From a checkpoint of a small transformer trained on Wikipedia.
Size: 17 layers, width 448, 7 heads of 64, MLP 1792 tanh GELU, vocabulary 16384, 48.8M parameters.
Architecture: LayerNorm before each block, tied embeddings.
Each number is 128 + 32 x the weight over its row's rms, rounded and kept within 0 to 255. Layers, rows and columns count from 0. Numbers have three digits each. The size before them is the row's rms in percent of the matrix's.

# layer 7 MLP down (transposed), 1792x448, rms 0.1, rows 128-156, columns 112-223
095:153112129181063145116093093076120136163168090157150099132117116186143105171133172115126064092190127138125073165124072080138120121163193160111114106136098087138108108134148168100174104081139200142147035104061077153082095155116161108169148176140089161165164118135176069086172089074175152090100120152126142110090098096113154084143152115079
105:116199103124172082104102105181126148042110074109124107159148133117172151100132130126162152110128100050138121117141142082054102172116111066119165173125158138123162144153151129156112132162170096161133153132113152105122090126104161119121118198102146053112126102144176165109112168095109116122115112162079065165143144107167194114143056174141
103:112159145107106117171153115169130120179143157119176090131113052143156079114132140105121139116109138154116119117175136097104130101065144114149115114102147120090134116091110050115143158167139144161176159140183139124117140081074143124126094131115058114175173131070107180137147149155079125177119107147120176117134178121161125146183096119168
091:129180151095138120135107136101173139162106126150154136114141155111164217118143126174106087148138150070096077150141122091139082151120141064072078120122097178136128162089097126224136112120102062068160116161227139115146184134185153154139143130153168135108081107079156104163120116138103142147156134152146108111091123107149186135082149121109
090:132162176119118146110122143095090148090147118120087141096122180126148124124146126106152122112051106106083107178116110078182165169093123103075153195126085098079156017152130091123159167146157081140146108141038137148107130117173128083136085139123082149142143119116129108168103069087116085136114086105138153112115141087149122150149163178111
105:107155077128131117166089119140100117106115164041132142165119093169137131137127126125135056138131169170096132123100068171113106072101158108119160185179131121150166096108139106114064195107142124110068150080105114127158177200149083090102195216182200139108142176138161129136137111098186110179124085181090182119119098176110174151129141115096
096:193096144140116201074136092119110079151183131109147118117126132149098127164109197136117134122150078072131017136123069092116148093155134178161111133122166107107148118112091184142100127105139180157124096100112117151127172093108121106126124094168120107148161153172157128156140077146131051150131107166117166110157134117158085110150120090066
112:161119104087214137166130123103102139183188090104091097178172152242157173104097109178080171071097137156154117168121115128135105126164103155168148161127129130062136130127114157175121149076110085129144123150133128149110140123069132153135114130139146115087064142097159104101082154170146170171069088130183110162126130128134172153148106124131
130:175129188139159160137084107151133141068088096140155108101126166078148207123181178175104132156124092146138173126216142096099121198127116115125136146135112116110159102088167162117069144123075115126142079154148189155041148053078160150127129142113087164177138109156086122094098082106140158158137100160149130103123111132075117046086122141086
106:106088157093158104178114100105125166139134090136130105131120126138114129073092086113108140220094096171105138097113108139109087151130160096147083098113145190125153153106132157080150139106082117113207145220114148120133115111172098138151148127074154113147120130156158093200148110122084125086163094100140102101135088191138089102100114125166
104:148098104112093172159211159149136165135128145143109099109144122108148172131176150107073111175140091198100082117127094085147132162127115168144097137146154104120153129143108174126086160119126116147117167130202153153112129101181141100152057131148202092087148104126151152084066106101149152105187111081159141137210115086057168087125097124145
096:050133173115143138175158123124080141133145067108132132133125109181105146147137104160080101139152130109114162121192111096180154084091129171181068140111145165142135138096169127110143140160073131136095154169173173086107158144152134161141166115073166127137107143091176151107120176085099090080103157141093128156061156104135124150138141114090
099:142166105189174142079141122112128075158101108083168147137142131149140118116113090163135127106113102101117141110062128095130109174119157157064127152127172160137171106112128128112147120137177093087098086169157077168170107151088096097144124083088167092113125130066162128129205153137134118154154154092160182111080179102148094160117093156047
096:182120131114105209128062091087163128151062132107190171115104113116151133095162144151156135111134175094186114164104123132122137140131059142099100167134081166096081136105089090112068120109180114184204105140159149060088088172121051175096067148085149178160128095118115092087066142159116195068114110095137112149106114129161124138161113084097
097:093140164154164130120134112112164101074101066118142082100165136103136161125114093132122144092139148130099134158152102094113148132177110140153134134061105132193133117160161132210113154108140111156142128085165133040145122119156140107137131121167187104045127098099172071161080176080134119148152086141192142125108144083111120170086154175091
106:143157133178186125113114077097199160149186139197112128131082105141115110157152178106174159097097086098088161144116113149143131137160161139174190115098121145096107166131127100129112159133117154089024135116124150198104065111094132123142137135148117086127085129099108135078171144127118115075190180126146149087127091143135136163190140106117
095:157135141126087140179071145182155095129127154148108158093121127101101167105133110122149094124128142083112108148148096075159111175112096146141154163076137215169092087167130083139098155153114094106162131143110141182081118133115068118169110111086150157108113100159081098146080093084150165098111157146156159117129116151143147109127157143194
096:097138113096134139121144111095093184107143051115118143112139102118109124133091152093120101167103128123115170104093066101127127087110083139198146127102132115099155120124154133133157117101174099153156118100111155094089136099119138113155079164074145133111080142167105069100129105126144181123101195094144140165131195173126116147167121127086
104:095151155114158187153105132093108137172224126150155111091114170102166179071069079092112141179110170115178117180110138183140149127075136140134082137128139163160119110127096099153092178144125125089163130137140079107132141143076117104115154069113167127101117100083144080119146128128110121098089170139135143112101099194073107117160096099154
099:148240092136167093152165077111131121166078139125135143113182144161113134148096177152145140094170127091097141180148130079125115103062137181093093131109157024146133152161152164155138096126058105128164134151131097085118163067129099110103114190152151130108169139140087114095113101115110128108180181116133056149137147089113117155173118109128
101:134113097116150168076127079111139100093132103090131103154092136128152108128119127129104164123106196127062094169077114179074120082141115151077105109101088136125177137103146139134110133128148075082176243155110212083126135127156147172168116141089167134150115126127086109098145101089123164164075123114091153127118091140065078059148136160114
087:138151121034121077126121132070130123094111075063137160138138087118124099137165128131117104125163149111144090187144174129138112107107146123119128085123158118070141114155144160134108150085106042078155103158151117147100152136161139146106116104168165113100124121085105121120135168155112158093135112100189069162132122132176066140170194123115
103:101161212074077106164107132128095143088100145105089126117155086123160156087117109116146181127139099158127084157146119147158098070154142101095180118101094158121128136108143132065167141147117135156119131169094098171106087117131192152143072133134129096148099150100125158192184110118137192149145144064123114146174145119112141143167103092169
089:104109172085151165060121201097141160136096085188161146128173075174181099080121141084112087119203120100159149191164151127124177146105125130123205113159128084157117128107090099130167058099158150094212081164205115108146145109142175144143127117180141124135116164103131147157137109184160164140215121121095093154119102120128127115134133105116
102:124121061153132096161097165101103145135123121131143114115126112139103172097138116153162097133115132126173075123096155161184119125094146100045110125067147139146145073056093107098108135150130090178081110166142197126153137126153185135127206147147093121214137138098150064098095161171143152097085092093169107129114077129118119158176120126115
095:104124118182173080117137087092098102139087174066098165103126126154130124043131197112081089119130137125109182141148149132105142076106170146143126092157125074142122092117121128123134187092107128138093136176131157089186139126107145112109132108086096059112157139137088197060091138109109155076136080129202085143141088106112124091161152151154
103:106079167142105157144094109037150134111099129137104108096164160108155084113145143135118138141140089107144117083067111075142193139142146094140157132122131173065119077138158117134123044148137154158140136111101153193103135173066101135108100136154211160085170124152109133155128197128187205154120096145120153107146086113096064114086175190155
102:161086092124172133139087108149166137108113155135113137144124129141128142128068140101129123068168132107094122113088146096141136198157072172082167125123089117079146137146160151141054104106117168088164148146059179150125129154086084110048091174145209116049160146127178151179128131168133138118139092187142094138113118119160184092168068122118
108:136107128131142153163130163193130122120070162108121145144154106153158137114119134123153130163183137127168155142168135118085163221115105151159105166140132084189106103095149119111112128096156131172120087160187114161170088139136164176133140162078157101097186122158139082109082106120132191121161126104103093087128132126117144142111119032162
# layer 7 MLP up, 1792x448, rms 0.195, rows 129-157, columns 112-223
104:142067133139149142159125108138112134113106123194187110084103115137103130125103063141095101070169154137084153204117150084105184158166134155154113092090082165117103134181139109042109145158122147098136152094193076152127145198104133092105182125133254166160177192097118075133084155126070161145122116114170098199132104142116139060157120141136
105:140169086105148137112150140128085122118099097203113125127152170097094144102151122127114193144094175157128194087155163125163141163140143136152136188207193101136162148080188079066115138155126153097104085144126101118184093165085071117123152100136125140061115162104112200107122087117132176159117117111095072118082106150153098129159118149151
100:147104132168145158117081115147152107084176118063105098122109145130068072095101108179173180146092195118119226097159128155134122069116160117171114133084129104100115095093136083095187120147113128118135096147018117174099129086124172107101146116163115085186103077148117129093111143123104083101096136120161178116159155147121129131114141117124
098:104178106110163100111172140158138110157146137143141112124069092098121158173115117083134093160105114142071136133091076136066112155178143108092089145091151164081101155153149135129076077074120103122133102084189106118145143105121092144100127143180138129125129106109119135157115106189139199098161159108103064145178114159062114137115157095138
106:104106140188123158117105128108121073168104110150109164139130102157137107123058113131114135142084179076142093133133090137124079110079134137158114138231139114162145097163085137126169078125178113078101104156096161105144159136195092125157082147137158163150139052112149141113135146172162099079102099120168146134205141188127145129079147116157
092:159142154138145051126182142182180157119147128181141163145154148138129186130130112149117139120115167160168137095169149145150094205120172100091106122100156157206120128136137095167148086110133122105131132061170091096119090129160127107099075142111119170136128138107099163082247079092101116146108128112152130123130131137109123157064126129172
108:115156111166075124140121113117082162105112184155140178169144117111166180132120184064119158152092188139083196142106157131141151137072121152160117109081078087167066128152107142101146163144180128117113121098124129153104103139166156155122178123149148173093102092097099131098080136134126144103125097140125137135106194107073098130097165102136
120:130158093109076146150152098167086093131119164135176072142116137126149158139184140077168157099120166151151198128175164164089070109186174144158167137127232181081127066149161112157085104091173121140138166091120060149108158135137078122164136100147101212127125116127148104080167173127120110183190157142184118080127136113102099074125138102079
108:147173105153089154098169160121116146095086168143150090143118175065101137136104147135151125105136156081130130234094115086110082137107120174103161168122142085111136065147090099135101131155178136119103128051111103138126143133095168144142087166144158174154105162116072151058142074125140133195111136147108148123091067077084133125101131101092
089:146048088124145134051147161135140136129103135099079078060087147150152064178171111139201140150096159134114139147139121054185127093139125141188123178106158120130099166120123168157147116133177156159152095151116140094112071152170201090097123132153209138063112119108138139201196114127114110116126106140165116088100090128100062108140069193110
102:115112199077150125146105161134081154130157149145109140067133121084159099099155104127112099155172078076107196153080118123108184168118091158110127105103120195101156187141119167116088148078174128114106119127141127169097103118087080130078122137139149103153158149107116101167147141145143092222128113138105103151187132096131169153120114173146
105:150144141159124173092116098136101110058144129094104146109140133072177140154104132179124129173149144110166165081077134107148101102124131135133136079165156136124099121140102101077110176142154165113142135139138160136158129108158127143092158102117140122107119161125079133136098107116126089108122127150121135094086111079154118097121117135195
101:093108088126004113186153124171099168128149133169067105136151092101144123127108095117131090082141115116113224106172136154113179154143144134177116093156129151120137168107129135177114109144167135127067160119149115150130131115151121114159130201129095106101118224103129136160165112074091165100139077138146115130135104097154127132090143124219
097:179087150159120114117110117062078160097116093170124112165168114108110186137150134139172157116047191127154096142087156117116114067120108121092182139112132110075133141122135118161184103109098098122136136145122155145052115099132165093102144124113175068085085160099121125149124140141112155175091089183165157090132170153118122113086134170149
104:148117084077135104167136119162112198071157126165151155140117161153153120075149118122127113155103169094116121135113108143121087184077131070143147197185057108144120087175146100100071132117113202202115068130124123169163104186142109139132170150081112120121109122183126142161171141118122121149114167145133091143171118044095125138091135111120
096:126151109116158116126141116118127167152121143073115129134162089165182165136109082145160075129101148153116104150150205178112123158044105096117120136125126093111131142172171095090103140085101193117063123137158099103187116142089072186159194139142084168132143108093119177064179113150204125094167160159157125129147116094107132069117130102164
092:104106118137174105137205164111133101115165110068172142165102148161144182172091137117099137148119110134165159134143167123117098124141132093125100138146191193135091103133125156110114138179194144113139128116110139097143095057074102101171202108133153078087192144141164144122091172168137087133118156186176150149135098106175227156137125128121
104:162115173108171143110127141118116156144108145127173143194143195158178113148144075089132130121161159111149177100141114138142151188106088073153172067106109114129134128131176129182152138131231078120119092206088099123140143063145109142134107141157145071067101179203176128183148186089116138153192078146154084171138086118107125118164078089121
104:105097108139138131132125135062148197140102120071084165143107121113110121148143089147157125123152079077133162130186156171110096066158142101161102163120127161125082083093196136123118149145101137131156109129079127153150135165117158157085181076111086131141117141142167092129169161071107158108105152146117104168136142177103138128130128124130
100:138138126079152198113135117126128141124127168072105109075151170160123130136156134109130095089118133110128057173089085087117073077132122142103196146164118137140065152076107138109135110167142116112156162132145169130170108107131156135102162122106181091100075163204123112103173161088159146103099176146126112168145096091081123101168184130119
093:145145085191097166097117122185150171186122107139134134070106142148166149161160125123116152086164149172189159095079148090133107143151145130106070093070151136141163160110092118082151140152116114173063140113133104126120134109112167160149148109131147122140158160103155140165132105126161136163159128108083160082137138093054102116153113109120
100:097142047101089123100163095156168180145143191154144142147136126150163120105131152123073105114199147163068194156124131119105165145153177156120131105087108142120092111151156154244142137073083101081113099105122119139098129127162091120102147101101126137097106163124167129150138097169063046104166091221142124145114132148141133099113100143100
091:143110172212142220136095086090151146148109119151092151117108152137122136157125126105091143108177155135139093129105149068170119187154078149128098153107160194118145116154178118174110154153124164171160140112110112148137155173228130078136137127051128093108164115115161064108162140176117114145092089099115123167123125135088095088127099154137
102:129101184108135074097142111121077192153098092132135148123145138112060109111091169130075100105147136166120151135115136151133118204141128119171108163165140127140153157130104187097091138148099148093122079161132118116149086172191068077115124134108150138144118182109143180162158125119116126061130163129125130096113168159069139089159070161162
098:128136186151143153130174148147153128192092098170106097139147148108151129068143082199161095086181169164104124181143142101151132078138075116090098111109104145100112135108131136067090122143130149113079127123186118118141124148124142142168145134092191089106135114146163121149110168107118156105085106101075129140102111171140200182147121133166
105:113156180150086116132102137156082147134085153107105109078148124096159082104168129088125093171157134182093144104103190155135109067143131105170117160084141139086073172110147070163145123132098134111140093078115156200081059146112105142063106167069164107126134160128060151152122110079109119169116166160156053119112119106078139167131143143092
104:107225159221139094168158149157096108143135092137157089142167116088161173146090120172138105109162149085089160109122082133119155106146108064109119187129123006132073146126146072120048102096168080086122097140108127163143087098100138079118199172113152056142114170067147111167153134115183098120141131141139134125165080154100092090089116157173
103:102109132140142091093182160092089158126165203134066142163080115112096156130130178146131173097081145113076125145125135164146162136146114082121147110181128111078110101185115167093109140123128116120112124147094082118155125146167091136176138121136042105171130084165103120088161154115143109119154120129077115097138183126105064119134144101142
091:099164149124115189164165147143123136130072156131125103117118209117178130097149156153150141122115117134086133157131153094103106108129141152086118118064191165037139129129129122145035094132094136098039148172045087082113119088124097168154144146129096137144082076137136175111147134175132121105107116128137068163130129136161083151100154172137